Part of a small language model's weights.
Architecture: LayerNorm before each block, learned positions, no biases in attention or MLP, untied embeddings.
Training: a variant of Adam for these matrices, 1337M tokens, 10201 steps.
Each number is 128 + 24 x the weight over its row's rms, rounded and kept within 0 to 255. Layers, rows and columns count from 0. Numbers have three digits each. The size before them is the row's rms in percent of the matrix's.

# up: layer 3 MLP up, 3072x768, rms 0.0235, rows 324-340, columns 0-191
# down: layer 3 MLP down (transposed), 3072x768, rms 0.014, rows 324-339, columns 0-191
up324 082:151116104110148109136061125126144145104166099156165110144126121128184152133153128166113130101112093146152165104147160131128132145158103156109091123121122129159155152156126136165132147131137153106123122166087111130115093140140169145125115121190158158118144132131126091130138129154089108098155110152139119173077132155157128079172150115154140134118150141109163111109110140132143092101160160133068159116120115129083106110164125148150098120132139128184140108146168088095074131128109098106168105160111116120141101145120108119151080150129115122122147134166119112165048163125131116106
down324 054:165183120113097137179107120102082114157122154153147126151134113110124100151127147095153121148154052098155117158133115139146159102124165116094133169132133142119145123152170126128123150147133111139136163168121145135093077082144134110155078155120111128128139121141157163125163148159171136155118128161115121104134136154130146132155129099116102110149136185150119135121121118091116089130097125154147112109095114064106118113120136133114107145142100116091085119132158128149166070143152139165081118168136160133126170127102130148153177143112127148134106095191146132134138128155129112143
up325 084:163121128135156131117165134126119123114162079128200151183121134134129148195120158117131117100121146187099121114140143100105146141119124076150117127184138142138161136144141150143115118136105131108180128097073144148106142114147109152148129085170112100147160126146125141051145119110096149131080124120128131124110104184112133142110117143177100155142158076116116094122129153107128149156128170097111120120223120154114145131119100137123141095132172112170145107119084103149122199104177129134096141123139093101124127130139077140123094122101163153111163120127158098124109086154085111131
down325 051:165141117120161098108138087092160094109140134118134140125135134104143126089176129139082169099175151161108098118147159136127139126134129176101134100130160108141102146099173151139118145146193134140136120131163062153079101131164119131145143151120124174115150151111127089141118144166135127145156094131108153129131119124140100117121113160116121123137095124140127112142114120113118163133156130122134123161170137124116059131135099138119105171119119170103104118091121116139202122135129145132110113140119077106144136099140195120134140123132102115103183135076133091124126123118136105117
up326 077:122143105062116078127110131122151120135116112137119174139097127184128081130137151124177095117119141139168147077172108083113146109134118130142098055114134111118141127175157153093132130120120151115162134116114103122122120122069170129138151127128152169155091127120111142146189141124178159127130130130135096120149132112127157147080133112142118114112155102146119144131119121174107158173137142170097137121129128119125110104110125139098116112149143088110098107155140106116103120123102156145150146135137113125166142147144127108111141137108108149105101127102185099091104069118088109163
down326 052:130111083110122153158141118121141139133113095060117111113134174103142160115101128134153145153133102084120129158156115128182122129113114130170142151093137120091106119108150149125130133170200062130130131146136095109121075078140122112154141136138158111108145135120108155132109119194099143176148136123136142155113127109119130125119139130090162080183101160143135114126109116150136136079200118130130151124125139128120116132135108131149142144143121152126152145144189134116119105122137137107082119101065138144114181098085129109135135104107126140164120161138126136136107123126128154106
up327 081:121105116156136158195085137131155111132180105123120146135132104117168115156155148123172116142156110127117109126118112088196130140114118113138153118142125126123132099085090092140158157131132127122169162116120143134129134170136169162149106101101140148153089130117118107140121141088109101126134094126132093085092116103120106142123114149150119133120131111150117118108154130125138109156119136109079119107132137110133106124148158127164094100110124108122141117135130160103144144093131069150132105160080129148118128141100132117127100110136088133099145148104180148135085098132108170114
down327 051:128151124073108131120106144128133143112092108133147086139109139109151169083116138116118087087168125105166105087141071118095155087153130140080111122135084121145140110178145123146120127214118140165104127103134172125123135131097089080154106132120118122069136137130134039094128090158142096200113101159143115140121147135124137146117139192094122135131090139131135141140150147118128150109185125114133150086066120121128130130128142127111171135130143122094124118159110154150125146114124120147131127137143134116152175134117095150125150131114147108131112107087118109152137134121125136084
up328 122:155141145122128143115106163118164126107090140125170130134152140137123190110155168122135162173113157147149132093143142140133132092107117132122129111133121143135099114166137139109117100136121139117122132105128119137121117121131107120086077104130151145103121126144092169128119125116099114081122112177165164139065117088151095130108131126115165150172124138144131119170139114142132133128143131093128129083110142130158112106156125132177121121141169154124091122120167120124121154117133154158139126149146127132099090080115136169143132159126143187144141131128133123171115147146146090129
down328 144:123107132135190120142126138129131142095168142105137145064166098131102145101137159163134112141145163119135135132089127079116111152120113126113133131109133118099114153142177156105117143134123108158084123170123120107101141079132144154120119165121125159104149149079105146181112090122126168097156171151132097150167130170072130151141148170085112113107145108111124086088174105106115128134125136122150158130156173157131131130167085110145126096087158162094162154141105130133111138169104133140079137135116152116156157149112141146171123103133139136133133124113099114078099106125135095168
up329 080:147106127113156128157147152135125177151114094117121155118120154146143143133151124117134112094122123137136130102142120125135129129121145134138141124153110111142163161138120116105110147084114152082128145138131128089166061145104111144130096135135130115114129141101110152111135140151118153139117154159125114120158136106138111113136137154156153114126164130103151125113115173111082134154120145151169131118190125112138129127101125123126078155159129135173072170113137106123088103118121136122120142098137081091119084124088102124124104123140140077144149183089138125167133087138134103161
down329 063:163141095121103107173167115116134120162149140162119121131160124164154148111115168141126141097095165169110143108158101132134105113131178134118088122095168139167063121199111125082124131108106072152111123141134103201169130070134138147118125127065123131096127106132121086136129099098115119116110105148130116124115113156111133127174116114134145118157158102152106130129115160121167155104138126111152133085112133205126103118127145124182139147100135144122179115135119127122141148158127131117072141101124106151096105149119169141142140154112129121134141110124120120112112134099122161152
up330 081:162124106095097147184119104131130091085159154123115157154095156185150138153145124107126106133165121134111122127115147126151134145097096124099109128170114128138139147131091161102146103108140125146142126131130153086165093154137137122144089120095122138149110111110097109157143147123135114128105132180144137113128096114166113113122132102150155100118166105150148141122089121168088170157153124143107153089145121126131100106101131133152133129106155136150110115106126128120086188143120103132094124122119128124122095143098132152119137156121152166101074115126153105066085133119152149157
down330 053:120178115125144130150112099110155116146115111085097139132129084067110073116135124139125143129167118120127121140154086102113162116168132128126154135128160096140132135143140088146117128169156116129162170146123169074125148084111138113097085126125116108103146105117138116139108170174127125150132109112108136104134121153101124096082165143128082131118107148154126147101136132092088148106148109157141142144119096138177148127117138153137118145143113127109135134128179139152123112124146107109147099142125112118090166110098129146137115122092143125121168101136164131130119150128097152168
up331 083:133140097083109187155124120138104155120144112132133131128092123132142136182166119122135110128088154144121183094122130138119161115088110120121114125142143114106147125134162102134123173136149112098124098107120135126136113162119147160140079110157097117156133125115155138103136117050101113110108146145153140154115113124159104141171140103121185124133128121141083107091112114167129129163126176106160146152123085129146150144127113128119114135147128108126151097103137096140139166087125154126130131130133077145111112123096125164117116127121080140135143145083122115119120116138113101132
down331 050:128182114158125147097162125121141144148113159119136108104125144127150137084139167130069124123119155135145134154143137150135123052142128151132145121132130134176123082155136131088097105178116115149097172129130120124153160126128144139115157097123151112140086135138139124159124111113112108136144129105134092195127169133070130093126086119144157122125110128144122158156115124152143107083134123126095127099106098120111148166116130132144135095103141116079084063158115119115207139099137129127127129146158133113111097121139113152113143138162111096141133138109130109146143118102116130117
up332 134:154113127110149163135175146133141136159175134112083130123138117086120139091160119134145119122132078139126134121130183076116154120111073131109131132103092132082150124077102137126137151136166145139130122150129142140152119114135148126061142144062158106127109112173155133089115116108177084166159151155118132109099155103138137157145141130105099100101126124108098112108110116211099142150135138127125123115151108117128147146117145136130114133099127106149105088146088092116116144107164168124092168154137136143139135132100108148116123166155120119159114124154148137120132174168133178102
down332 173:113135105174120188179152147132130151143135149153170114157127145106129129095163132129142104090118124146116099153133104147177119129183142101140142081135142158181120111124113138161125117142119113150135130140100156163146154093128105098128170105154149123152151139116104115157143102159131117091144145119105139119115092157087137137115133146128163156135146152134132108131144125106145139136100130106145068091130150115146149111117128123165122101104130149133152142113175126104127168161148155123104109123149098089081147097130140110147126082129114126083107113110172166093139117136143139136
up333 082:136117140109124128121131125101131152143147087095109089154124147145147109149125148112168108162158149139135176125156129118123127110126129140090085119139099127150149136117134109166116127098114114120169150102130149113171126168098130161139109126135123131119105104103158085093153133137135133101126135125179128122129075128190122126138156113138151146163165127131139137124100178150134169142184114127085160141137163110084146070147117122133129156159106110126115099106122096155135132161111142118160081105136146144126130144101071126108099178122125162096108133158139146109093150140094102135
down333 050:112155157117122121122170130134092110156164110129128104093136120132104151110146151134181154099116169087140129127099145147147106157142153120143140156090132116149169122122096148087130099095131148123100125115098124106100148097168125128135140126135108115103151108108128134122147129127116148112123082102128178128108110118091133085108147099116141161152175127136104109156096140125157115084108122152170078109096116138108099157118177122076144134129119081090107154118154139129176135119138128139073097113122114129123083091109161116148094087145121115118100127129128150115151129128135119162
up334 168:127138108138139173129088119124132155148116122158112140101115159131083114103097134132173102170120105151125133135124100150163117127135070128087150133164109158099141134102099113160176061123164108135136113146118107110147138124141126124150119147103139154129173094085126133098106095137135104150152121101124150113095109116148085144153148138172119123110112157160147082085147124122099114174121131118079153102121102140124146140135146128138135109150118136122140095148117110078131124094152107126138117110092141160129157120111131113125110117125134125094184155139141074124124127149132107150
down334 204:105129144126104145135083129101153110112096158119118126141156082106095133108142146118119121115139110127144130185161148114107134100152117140161099119136121164137136123139097158105121091111111135117111132154134092064101120105101139129120143124120119071165118068144112173089124147156103159107092095139175141103155132140127140115115171134114155105128132138131146158135101102120111146113110125130113135108124114176119117109135144129165133139184122156122190153132178161155156148090123108108120119179110120137127133147140154127150126123113146149102140139155103106119103145083172105170
up335 082:140091126124143169158171122063146121102160152159133100170109131125137113144156115119165129100119128163190131138143130115120124109062153146160108136173111134165126127149144110106136137101151125107135134182064130112120105162127134163152112135120108153136119160149094136116124146150123128113150142123133107129135143147125148137152181122135128084135116124149119135125181149139126111150172112171121112120114123127120110137107141111147112096128117102138099075103089133103102153156121129114108129133168137110144132126072115106180098147104113127143108120172122117109065143173129129167
down335 067:091137127115109211129114106111082156109142125138106132127105142121092112113118161136150159118130126083151149124139126176160105158111154125123127120152173133115111144119118120148143174105133124113143132110098127137151138129138119146070133107101137135134140107135116120146144130134132155115129119112129134127132053112142103138100103119118126140111128092149131117141066169115121117162122121124128084125117125112117109125115142135121126098152093090121119162156130109103127114125118140093094118119139128131119107091103164096102121061124131114156130125122118144148152115075105085094
up336 180:162124140149129116105118140121139176119129091139132105093176126105097137112149126080170116145154107129117129113153073139126134132104118111111107127155094136185111144114147109143154133136127110129126100145122129143139118114122130126100119157133112136127126144141157125095157117118135107160136144112121120156190100131164099148127160123107115143142111101145114069119139129132125135120128131132131147065127133124119132123127108134134141123083141168171118068131095112132092124079131117129081154108142144149123146145102147137095132128133153113116095171166138123109147133119113121156
down336 223:129114145125124121130183138084127111119137101117127100122153140138109091112138161123119132140154143152105110187132128141104130158153127102200127180133134129091131069155111088076148108106126112127164150141094129116128161091119163146138130153085154170136127114153147125113087148138159126147118106072090133102106092119162155104095108156105116085134142097123125123127107125152147135141116128126188103128138109125107103160124112133179106113097096142161115158133179109131102152101127146133092107100147103120115088168153153148113123114102090083127109116147140153142125100150132107109
up337 079:165150122118077136158119119116109136123134096129102119113119126108136105124123145107119074133108112131101147104171122143131166130142113110127153127118165096149120155106118091130130138097120093084182130122121143146129104128112120149081112115131175087114128152143140120092118115146145113086122107131186117132134108178173121184119141143174094080175117112173172115156121118153063122137202166126113143110129130113119101117145144142133094060139123129166130123135147126144096130134119128164148131118120088125134124124114077105126164137147102142117138123177127106115133186144091154113
down337 049:140149145156150094134142139115101106119063125161138103143133146115125135181126153106077118138175085117114148100122112133141113139171180121090100113121159161110109107129122137137095087138136151098133121106122085138120085132112131141095161164098133103089144109122131085167118174152109146166098130162109142117136114131144162120131136157164100125123108103150118152132100143104115153123155143117142100143126106109077125124106127093154122176141101111122112148140127118118104147122144093109161096124130105153088119135101115153130158104155115187113103114131144117147099149137132145121
up338 084:112130132144124145128107141078116141144105113141155108138114110120127065128134140154131173108127122166073134119135168129149139141106142125121132139126120133066159121125162096108120144126133129047166121153099148064134134093132135131138137144152124142114135143094116127132172144117104102132149145164170126147109091119179107090119139126132131122118147112112126069095122128141132121114187131120129155129104117121073116097164123107144123145142146144153134162104145123149095098127161151119141127150125142117117109158107071112120079206122112121118132111123100096101076107137083140130
down338 050:116149095079115117174143114077146123148054105107102138121143163090134144115103128132085135106139122158132140126129145112124132121147130154129122127070137120158162167144079115178114117166128132120119104140194124177151092126133118115167137131131163132124135125068119101175143133148159132173135079096132140106118062100079152121123113133119116106149156144153120125118108130105126128111156133155134108149122148128137090131100128132112124147196117159127151123150130133127152059120122114118106081138161111127116131094135180141139100122139120120110120102111177133109121046121143164105
up339 080:153102090120136109119119134113154086164133132146098106114124149167129110124115122099121157106163122148147149139143135146138190151112145112135132121117123104102150169052149140165165145081115140144123105180077107135174111109140140111114086105096154128136111150097127150091143116126101153077122131174123119145116109148123153138135172109148141124132120121124144128144183106139101145136116132102128147127095134126122098115143171137202092119114174093101160110122134178122102124119148147156150124105131108132128124175121085085172059127131080109106114121086131128138111100124119136129
down339 053:124169115116140156122128177134139086143118109075146141132159116140138143134072137106163147172109129140149138124123136118062107114074144124146126169142091151118156132120185135104137109145127112149140150132150111120128084170106181130099132149091081146106087116185123159119118142159118117164111072152087146139109120051140122074123169134153073146131127133128118155131121133137101104144079153104122122124119099119107139168134102107129130139113114146078060108112119103127138127096157105129146096103107158123136130089150164159069146126179173110155151139118098118118159137135143122131
up340 077:176152145098115131118142119116141127117097102097141125129104148139117151173144144127122111119185124137111140136107088109105087112123157086118139133120107152116118137130127128135173136111149125132168108089108119103163150127086181131137093142165124168136098107172132127118102154116128122108168145128147135115125141131189113138094189145159112117124138118109173133125147117123156147142158121161101162131193179091116098096132158131166172063170108182126130110122132079132112101123108114183151128123149125145129125140095129119138138121126148142141137119128160143109129136119075194135